{
  "n_layer": 13,
  "d_model": 256,
  "n_head": 4,
  "n_kv_head": 4,
  "head_dim": 64,
  "d_mlp": 1024,
  "vocab_size": 1024,
  "activation": "tanh_gelu",
  "norm": "layernorm",
  "norm_place": "pre",
  "norm_eps": 1e-05,
  "positions": "learned",
  "qk_norm": false,
  "attn_scale": 0.125,
  "bias": "all",
  "tie_embeddings": true,
  "parallel_block": false,
  "init": "uniform",
  "init_std_qkv": 0.0254,
  "init_std_o": 0.0,
  "init_std_up": 0.0254,
  "init_std_down": 0.0,
  "optimizer": "muon",
  "lr": 0.014,
  "lr_mult_qkv": 0.5,
  "lr_mult_o": 3.0,
  "beta1": 0.9,
  "lr_head": 0.00794,
  "warmup_steps": 200,
  "schedule": "wsd",
  "decay_fraction": 1.0,
  "decay_shape": "linear",
  "final_lr_fraction": 0.0,
  "batch_tokens": 32768,
  "seq_len": 2048,
  "doc_mask": true,
  "train_tokens": 414400000,
  "steps": 12647,
  "dataset": "wikipedia_en"
}
Each number is 200 + 20 x the weight over the matrix's rms, rounded and kept within 0 to 999. Layers, rows and columns count from 0.

# up: layer 5 MLP up, 1024x256, rms 0.227, rows 898-922, columns 128-191
# down: layer 5 MLP down (transposed), 1024x256, rms 0.115, rows 898-921, columns 128-191
up898,231,196,217,186,201,222,171,165,237,193,206,187,182,216,190,181,220,209,181,182,184,198,225,192,196,216,206,191,206,235,199,178,190,213,184,218,191,224,190,211,187,197,198,199,194,192,203,182,188,221,222,179,228,199,195,187,157,201,210,222,228,190,220,197
down898,242,180,235,185,213,190,197,190,226,213,233,231,209,219,186,215,210,183,180,233,183,194,218,230,183,218,198,189,204,203,187,166,190,207,181,177,176,211,178,201,181,170,207,191,201,192,199,170,161,219,207,222,207,173,214,146,214,215,173,219,201,168,178,184
up899,186,177,212,182,186,210,209,182,213,210,206,216,153,206,209,182,222,246,170,195,188,175,230,215,181,200,234,199,229,232,193,186,169,211,210,178,216,232,189,266,181,212,221,227,202,174,164,231,209,196,209,200,186,197,214,181,236,232,204,248,182,187,199,182
down899,180,230,178,197,177,209,176,179,200,186,203,225,187,195,229,207,202,217,214,211,227,192,163,235,174,238,157,189,193,173,188,197,207,205,185,205,195,208,204,225,191,200,228,160,214,178,205,189,225,216,224,201,213,224,186,216,210,193,185,232,200,225,210,173
up900,168,230,179,239,210,200,190,243,220,194,240,197,226,180,225,174,188,239,200,174,177,153,164,202,231,208,179,180,202,182,221,194,173,237,163,169,217,200,225,215,181,230,191,243,209,264,242,218,206,230,185,221,254,250,167,197,207,208,213,209,255,186,189,212
down900,178,186,234,229,207,252,201,235,179,202,182,236,183,168,184,200,233,155,229,207,220,221,193,196,163,194,188,211,205,234,193,181,187,190,173,217,191,208,194,157,191,209,187,195,188,182,210,195,200,201,192,194,192,215,227,217,190,173,189,201,192,216,218,200
up901,171,210,204,197,188,191,201,220,177,206,202,200,207,195,200,198,206,168,189,206,193,182,189,140,218,217,200,221,201,235,183,233,163,213,171,167,221,168,223,177,175,192,192,199,210,191,208,204,191,213,188,231,193,236,177,217,211,181,180,201,192,193,223,187
down901,198,185,181,170,235,182,214,168,190,197,214,216,215,192,190,205,191,206,196,202,217,188,213,210,221,192,198,215,210,198,210,181,219,158,212,207,245,199,184,172,169,198,194,186,201,212,200,161,172,222,221,181,236,191,200,158,201,224,193,231,190,179,174,183
up902,230,181,239,160,193,201,194,260,213,265,200,195,210,200,184,189,196,189,167,190,193,198,169,177,197,192,189,228,210,177,175,177,222,210,202,223,164,202,229,182,219,185,196,229,204,199,197,186,215,186,223,186,204,227,184,205,184,200,188,175,185,210,241,163
down902,233,208,210,158,187,255,206,207,214,205,216,184,223,232,185,192,174,186,181,163,185,211,203,187,211,212,190,194,254,232,209,212,154,178,212,197,169,185,207,188,174,198,226,213,237,231,185,208,230,179,252,191,174,195,221,199,189,224,229,200,214,203,195,210
up903,219,171,206,243,206,191,225,181,223,195,213,201,178,199,208,202,220,181,182,227,192,217,213,226,189,194,203,182,223,202,204,235,220,201,186,218,180,191,211,219,202,190,195,229,224,189,189,214,163,239,176,209,194,193,175,185,213,244,206,240,240,197,182,227
down903,175,215,191,212,203,182,237,197,174,178,170,193,265,191,209,183,210,207,160,214,208,213,185,214,161,220,219,208,200,229,201,216,187,206,162,228,181,193,214,206,210,201,190,207,208,222,193,224,189,205,197,194,167,211,191,209,182,229,206,255,191,186,181,217
up904,215,248,203,190,228,195,202,174,191,179,187,190,220,172,248,233,209,201,232,167,196,200,206,232,197,214,208,200,159,210,173,190,212,217,170,203,202,212,187,203,226,197,185,232,228,219,208,217,211,198,185,225,191,188,208,220,191,192,163,197,163,206,211,221
down904,214,207,212,190,235,202,208,197,192,191,180,197,227,195,214,180,215,239,229,195,197,173,205,193,210,217,170,200,220,215,159,232,208,187,199,169,227,182,185,190,212,212,179,225,191,228,255,217,190,217,204,210,203,159,200,181,179,191,195,181,210,234,202,201
up905,188,187,171,196,241,195,228,202,178,165,204,220,184,215,189,232,241,226,188,210,177,187,214,203,192,190,228,214,206,196,178,208,156,197,233,189,226,222,207,212,231,242,208,183,210,190,190,195,221,182,208,201,213,211,221,187,176,199,211,188,191,221,234,199
down905,189,178,203,211,217,182,240,185,197,202,168,207,209,220,158,199,212,176,189,192,181,203,180,184,196,213,228,207,183,174,206,214,194,210,202,212,206,186,176,182,178,215,183,215,210,200,206,200,211,205,197,195,189,177,193,168,172,191,232,196,198,178,210,183
up906,223,215,183,228,223,182,198,182,225,211,208,178,196,212,181,206,188,240,228,169,197,200,173,180,194,202,203,220,183,203,198,228,213,204,216,174,204,177,226,229,167,205,204,193,215,242,177,191,178,180,180,195,212,180,206,167,205,236,218,172,200,249,150,198
down906,199,173,185,191,221,210,194,210,196,227,207,210,204,232,179,203,218,205,193,204,207,239,215,221,180,186,173,219,227,242,165,185,182,167,200,191,213,195,216,184,211,195,187,189,186,225,178,206,204,152,212,224,221,165,214,194,207,195,191,174,180,186,204,176
up907,193,203,194,219,192,213,217,175,166,208,203,162,194,222,191,242,242,195,228,200,228,221,203,188,163,166,205,212,208,174,197,160,188,189,232,199,139,170,195,172,245,227,253,224,188,184,209,195,170,249,190,192,209,190,220,201,198,183,162,200,235,200,191,166
down907,212,181,177,219,244,158,202,224,181,215,211,183,228,236,205,223,176,177,206,168,200,168,215,164,211,202,214,174,167,216,187,228,222,143,184,215,190,162,177,210,206,189,177,192,196,270,187,211,208,200,195,210,214,199,224,219,191,167,181,177,182,217,177,250
up908,209,202,203,162,215,185,188,199,187,202,224,230,211,184,200,244,224,216,212,190,216,225,171,238,234,197,188,164,227,221,203,190,231,222,179,202,220,228,166,194,195,174,181,208,206,199,189,182,211,192,210,227,225,199,209,212,188,208,232,222,206,192,194,164
down908,203,212,212,237,178,220,203,221,223,196,223,196,188,211,213,188,187,224,194,220,264,225,182,215,198,208,183,154,200,220,216,207,221,184,182,201,223,224,217,175,194,198,216,190,167,168,192,190,213,206,208,188,188,207,198,227,182,201,196,175,201,207,216,203
up909,192,231,187,207,208,168,227,164,198,206,181,187,154,220,247,210,200,208,196,236,216,197,208,165,208,230,195,200,201,207,217,209,210,221,202,217,231,201,217,186,195,162,189,169,194,180,227,225,204,194,220,197,186,222,206,214,181,198,245,205,193,183,219,174
down909,192,230,195,207,206,209,187,183,181,196,208,193,241,240,196,205,189,200,196,188,168,194,217,213,170,170,186,207,196,173,192,184,190,207,193,194,198,223,203,221,186,216,159,184,206,198,205,192,186,175,205,197,205,203,200,189,210,202,207,208,156,201,227,190
up910,216,188,208,178,207,199,180,205,195,244,222,240,174,186,218,211,214,189,233,208,181,239,215,195,200,195,189,181,212,205,220,197,196,206,211,221,201,203,199,164,173,199,225,227,226,207,174,220,220,210,190,209,215,227,207,217,191,172,172,180,180,207,206,204
down910,211,222,196,176,208,252,180,224,198,214,206,201,174,214,203,207,223,203,189,202,219,188,226,214,184,153,186,188,192,234,231,219,209,166,236,220,223,156,181,227,173,182,224,221,187,260,207,193,207,234,183,220,178,171,189,162,215,163,219,230,177,148,187,216
up911,172,206,200,209,189,218,196,194,234,178,176,212,243,181,184,213,196,200,201,245,181,188,243,185,190,201,210,219,215,198,159,221,218,203,186,208,205,203,181,192,193,216,201,201,203,179,226,210,215,192,195,168,194,206,181,196,187,193,218,199,203,164,196,183
down911,222,232,201,191,165,163,208,204,193,195,204,185,163,186,241,189,188,198,183,219,180,209,194,203,221,204,170,205,198,186,199,215,222,211,204,190,183,213,218,201,199,189,211,215,190,149,202,187,181,196,188,198,235,212,175,187,195,232,195,204,195,204,188,175
up912,191,181,190,201,217,210,193,206,199,205,212,196,201,193,169,219,197,226,193,225,219,219,200,225,203,215,194,187,215,174,170,165,191,209,188,212,184,187,215,223,204,201,180,201,205,193,219,205,193,207,187,217,214,185,174,193,228,185,199,209,198,215,203,220
down912,197,207,207,212,199,213,238,234,174,194,207,196,177,193,222,209,202,196,203,181,221,187,197,217,183,197,197,222,211,174,189,191,230,214,176,214,204,195,232,190,188,180,201,225,194,179,220,226,213,191,200,224,213,208,176,217,194,186,164,202,201,183,223,168
up913,163,202,196,208,179,182,228,188,219,166,188,219,175,181,212,262,184,221,242,176,192,161,172,209,208,220,150,155,193,183,200,223,178,159,206,210,186,195,152,161,204,171,185,172,243,204,186,212,194,203,212,207,206,172,201,226,240,199,206,233,205,223,242,195
down913,205,173,198,209,229,181,188,218,195,191,201,187,176,204,151,214,176,232,219,178,195,213,192,183,203,238,205,132,205,199,243,166,222,212,188,218,186,204,200,187,179,183,187,188,219,210,187,221,215,237,255,198,166,203,195,219,172,208,237,195,198,213,168,208
up914,182,270,183,194,212,209,219,230,202,191,212,192,205,223,170,207,219,216,196,205,222,169,209,201,176,176,172,204,233,199,212,178,213,221,242,208,190,187,212,225,191,226,197,195,213,169,199,185,187,210,204,220,175,197,219,197,188,212,207,160,192,181,161,192
down914,217,223,180,193,214,190,250,173,215,225,169,201,188,195,211,211,192,205,214,207,213,220,199,203,168,167,179,196,217,151,241,222,174,186,194,187,180,188,174,206,188,216,217,188,217,173,161,196,200,187,161,182,239,193,203,215,202,226,210,175,187,233,217,166
up915,201,207,206,209,215,217,163,198,174,200,236,187,235,226,205,260,213,212,226,189,231,233,185,199,204,191,194,175,167,207,191,214,180,179,162,237,183,228,219,211,189,214,221,207,174,221,179,182,211,187,167,222,203,180,178,237,221,167,170,210,204,239,214,184
down915,194,210,188,182,201,202,205,175,181,176,180,212,217,175,239,228,191,217,224,199,219,213,181,218,190,227,204,189,204,166,205,193,166,216,173,216,183,195,244,187,252,192,222,231,187,199,182,198,166,174,202,221,187,178,197,220,208,206,146,176,170,206,203,182
up916,207,236,185,190,196,184,195,152,223,214,211,208,187,156,199,217,195,213,221,201,189,181,179,235,200,187,214,198,203,223,229,211,169,214,201,210,222,213,174,194,204,208,202,173,175,220,169,201,212,218,210,196,216,173,194,239,202,203,226,192,183,192,213,202
down916,181,248,194,193,190,203,219,179,217,246,182,202,188,184,191,204,226,213,217,206,224,170,150,182,159,186,208,181,224,240,242,224,185,169,206,215,213,208,176,225,214,226,198,172,182,210,144,174,195,196,205,222,179,209,226,200,183,182,206,202,177,179,227,160
up917,191,205,225,178,195,208,197,208,192,207,185,196,198,204,212,209,205,188,203,206,202,176,193,215,193,207,192,235,188,173,193,204,196,195,188,180,215,213,210,214,196,232,211,202,230,206,192,200,206,219,193,188,199,192,211,209,207,170,188,196,182,191,190,200
down917,207,202,208,198,201,201,209,213,197,195,188,201,216,212,216,203,211,210,178,189,183,206,212,171,192,197,204,213,198,212,207,188,231,218,199,211,191,194,190,212,186,198,205,203,196,207,188,182,205,189,207,216,200,197,208,188,197,187,192,203,171,191,189,185
up918,192,181,173,194,189,219,191,182,251,181,157,254,186,204,168,234,197,165,224,197,203,205,169,248,168,214,196,191,210,254,200,198,193,239,173,218,219,152,217,209,188,203,176,235,189,231,162,194,204,214,186,200,222,178,200,186,212,179,169,241,194,211,208,237
down918,212,191,208,205,183,264,192,165,204,169,170,169,176,245,156,206,236,188,219,200,196,235,195,197,251,231,188,184,195,205,184,178,209,214,187,164,222,213,226,188,208,232,146,231,153,183,200,175,190,214,190,177,235,205,186,203,229,182,176,157,164,187,178,215
up919,199,221,209,176,196,200,159,159,211,216,260,188,181,183,195,185,186,192,193,238,208,220,225,247,204,248,162,186,218,245,246,186,193,190,188,206,178,210,177,187,220,182,196,223,191,181,195,222,193,241,221,201,180,241,196,215,195,148,177,194,172,206,198,205
down919,178,154,184,170,192,222,184,196,201,213,239,194,188,191,234,191,208,166,183,210,164,210,193,223,237,199,203,195,198,213,231,185,212,216,208,186,245,247,214,186,215,182,210,216,231,219,203,211,207,217,180,243,183,174,188,194,196,163,171,203,174,201,181,224
up920,203,184,194,200,202,179,204,216,199,184,167,202,192,201,213,221,180,199,197,217,185,201,198,212,205,199,184,196,197,181,192,205,179,218,186,221,212,238,190,201,226,208,214,202,190,211,189,169,207,160,224,181,187,214,206,236,228,193,197,197,206,206,221,207
down920,199,228,219,205,187,172,205,216,215,218,217,180,183,215,172,185,196,180,218,194,177,212,198,175,198,229,197,209,198,204,192,185,211,182,204,193,190,216,204,203,206,236,199,178,167,213,175,192,213,167,200,194,188,215,183,177,212,214,191,236,202,186,202,229
up921,179,186,219,198,201,191,194,210,204,187,192,201,162,214,172,170,193,194,173,200,235,204,210,173,186,208,208,182,217,173,187,203,198,187,189,154,183,244,203,215,196,192,219,218,187,178,233,193,177,203,166,186,175,237,190,205,188,173,209,180,215,194,176,193
down921,208,176,253,194,229,195,193,234,192,205,201,201,208,211,220,208,184,215,188,214,223,203,187,185,214,220,170,192,215,167,181,229,201,184,243,180,192,193,210,198,199,158,185,201,189,192,196,196,158,181,218,195,195,170,189,196,200,219,209,186,191,184,214,173
up922,239,158,226,187,190,189,239,210,211,216,171,180,226,218,212,245,179,215,216,160,210,188,227,195,209,176,195,193,199,157,169,203,238,235,189,184,222,272,190,212,202,197,199,213,225,180,198,210,208,231,201,213,176,178,202,210,224,184,192,219,173,195,226,210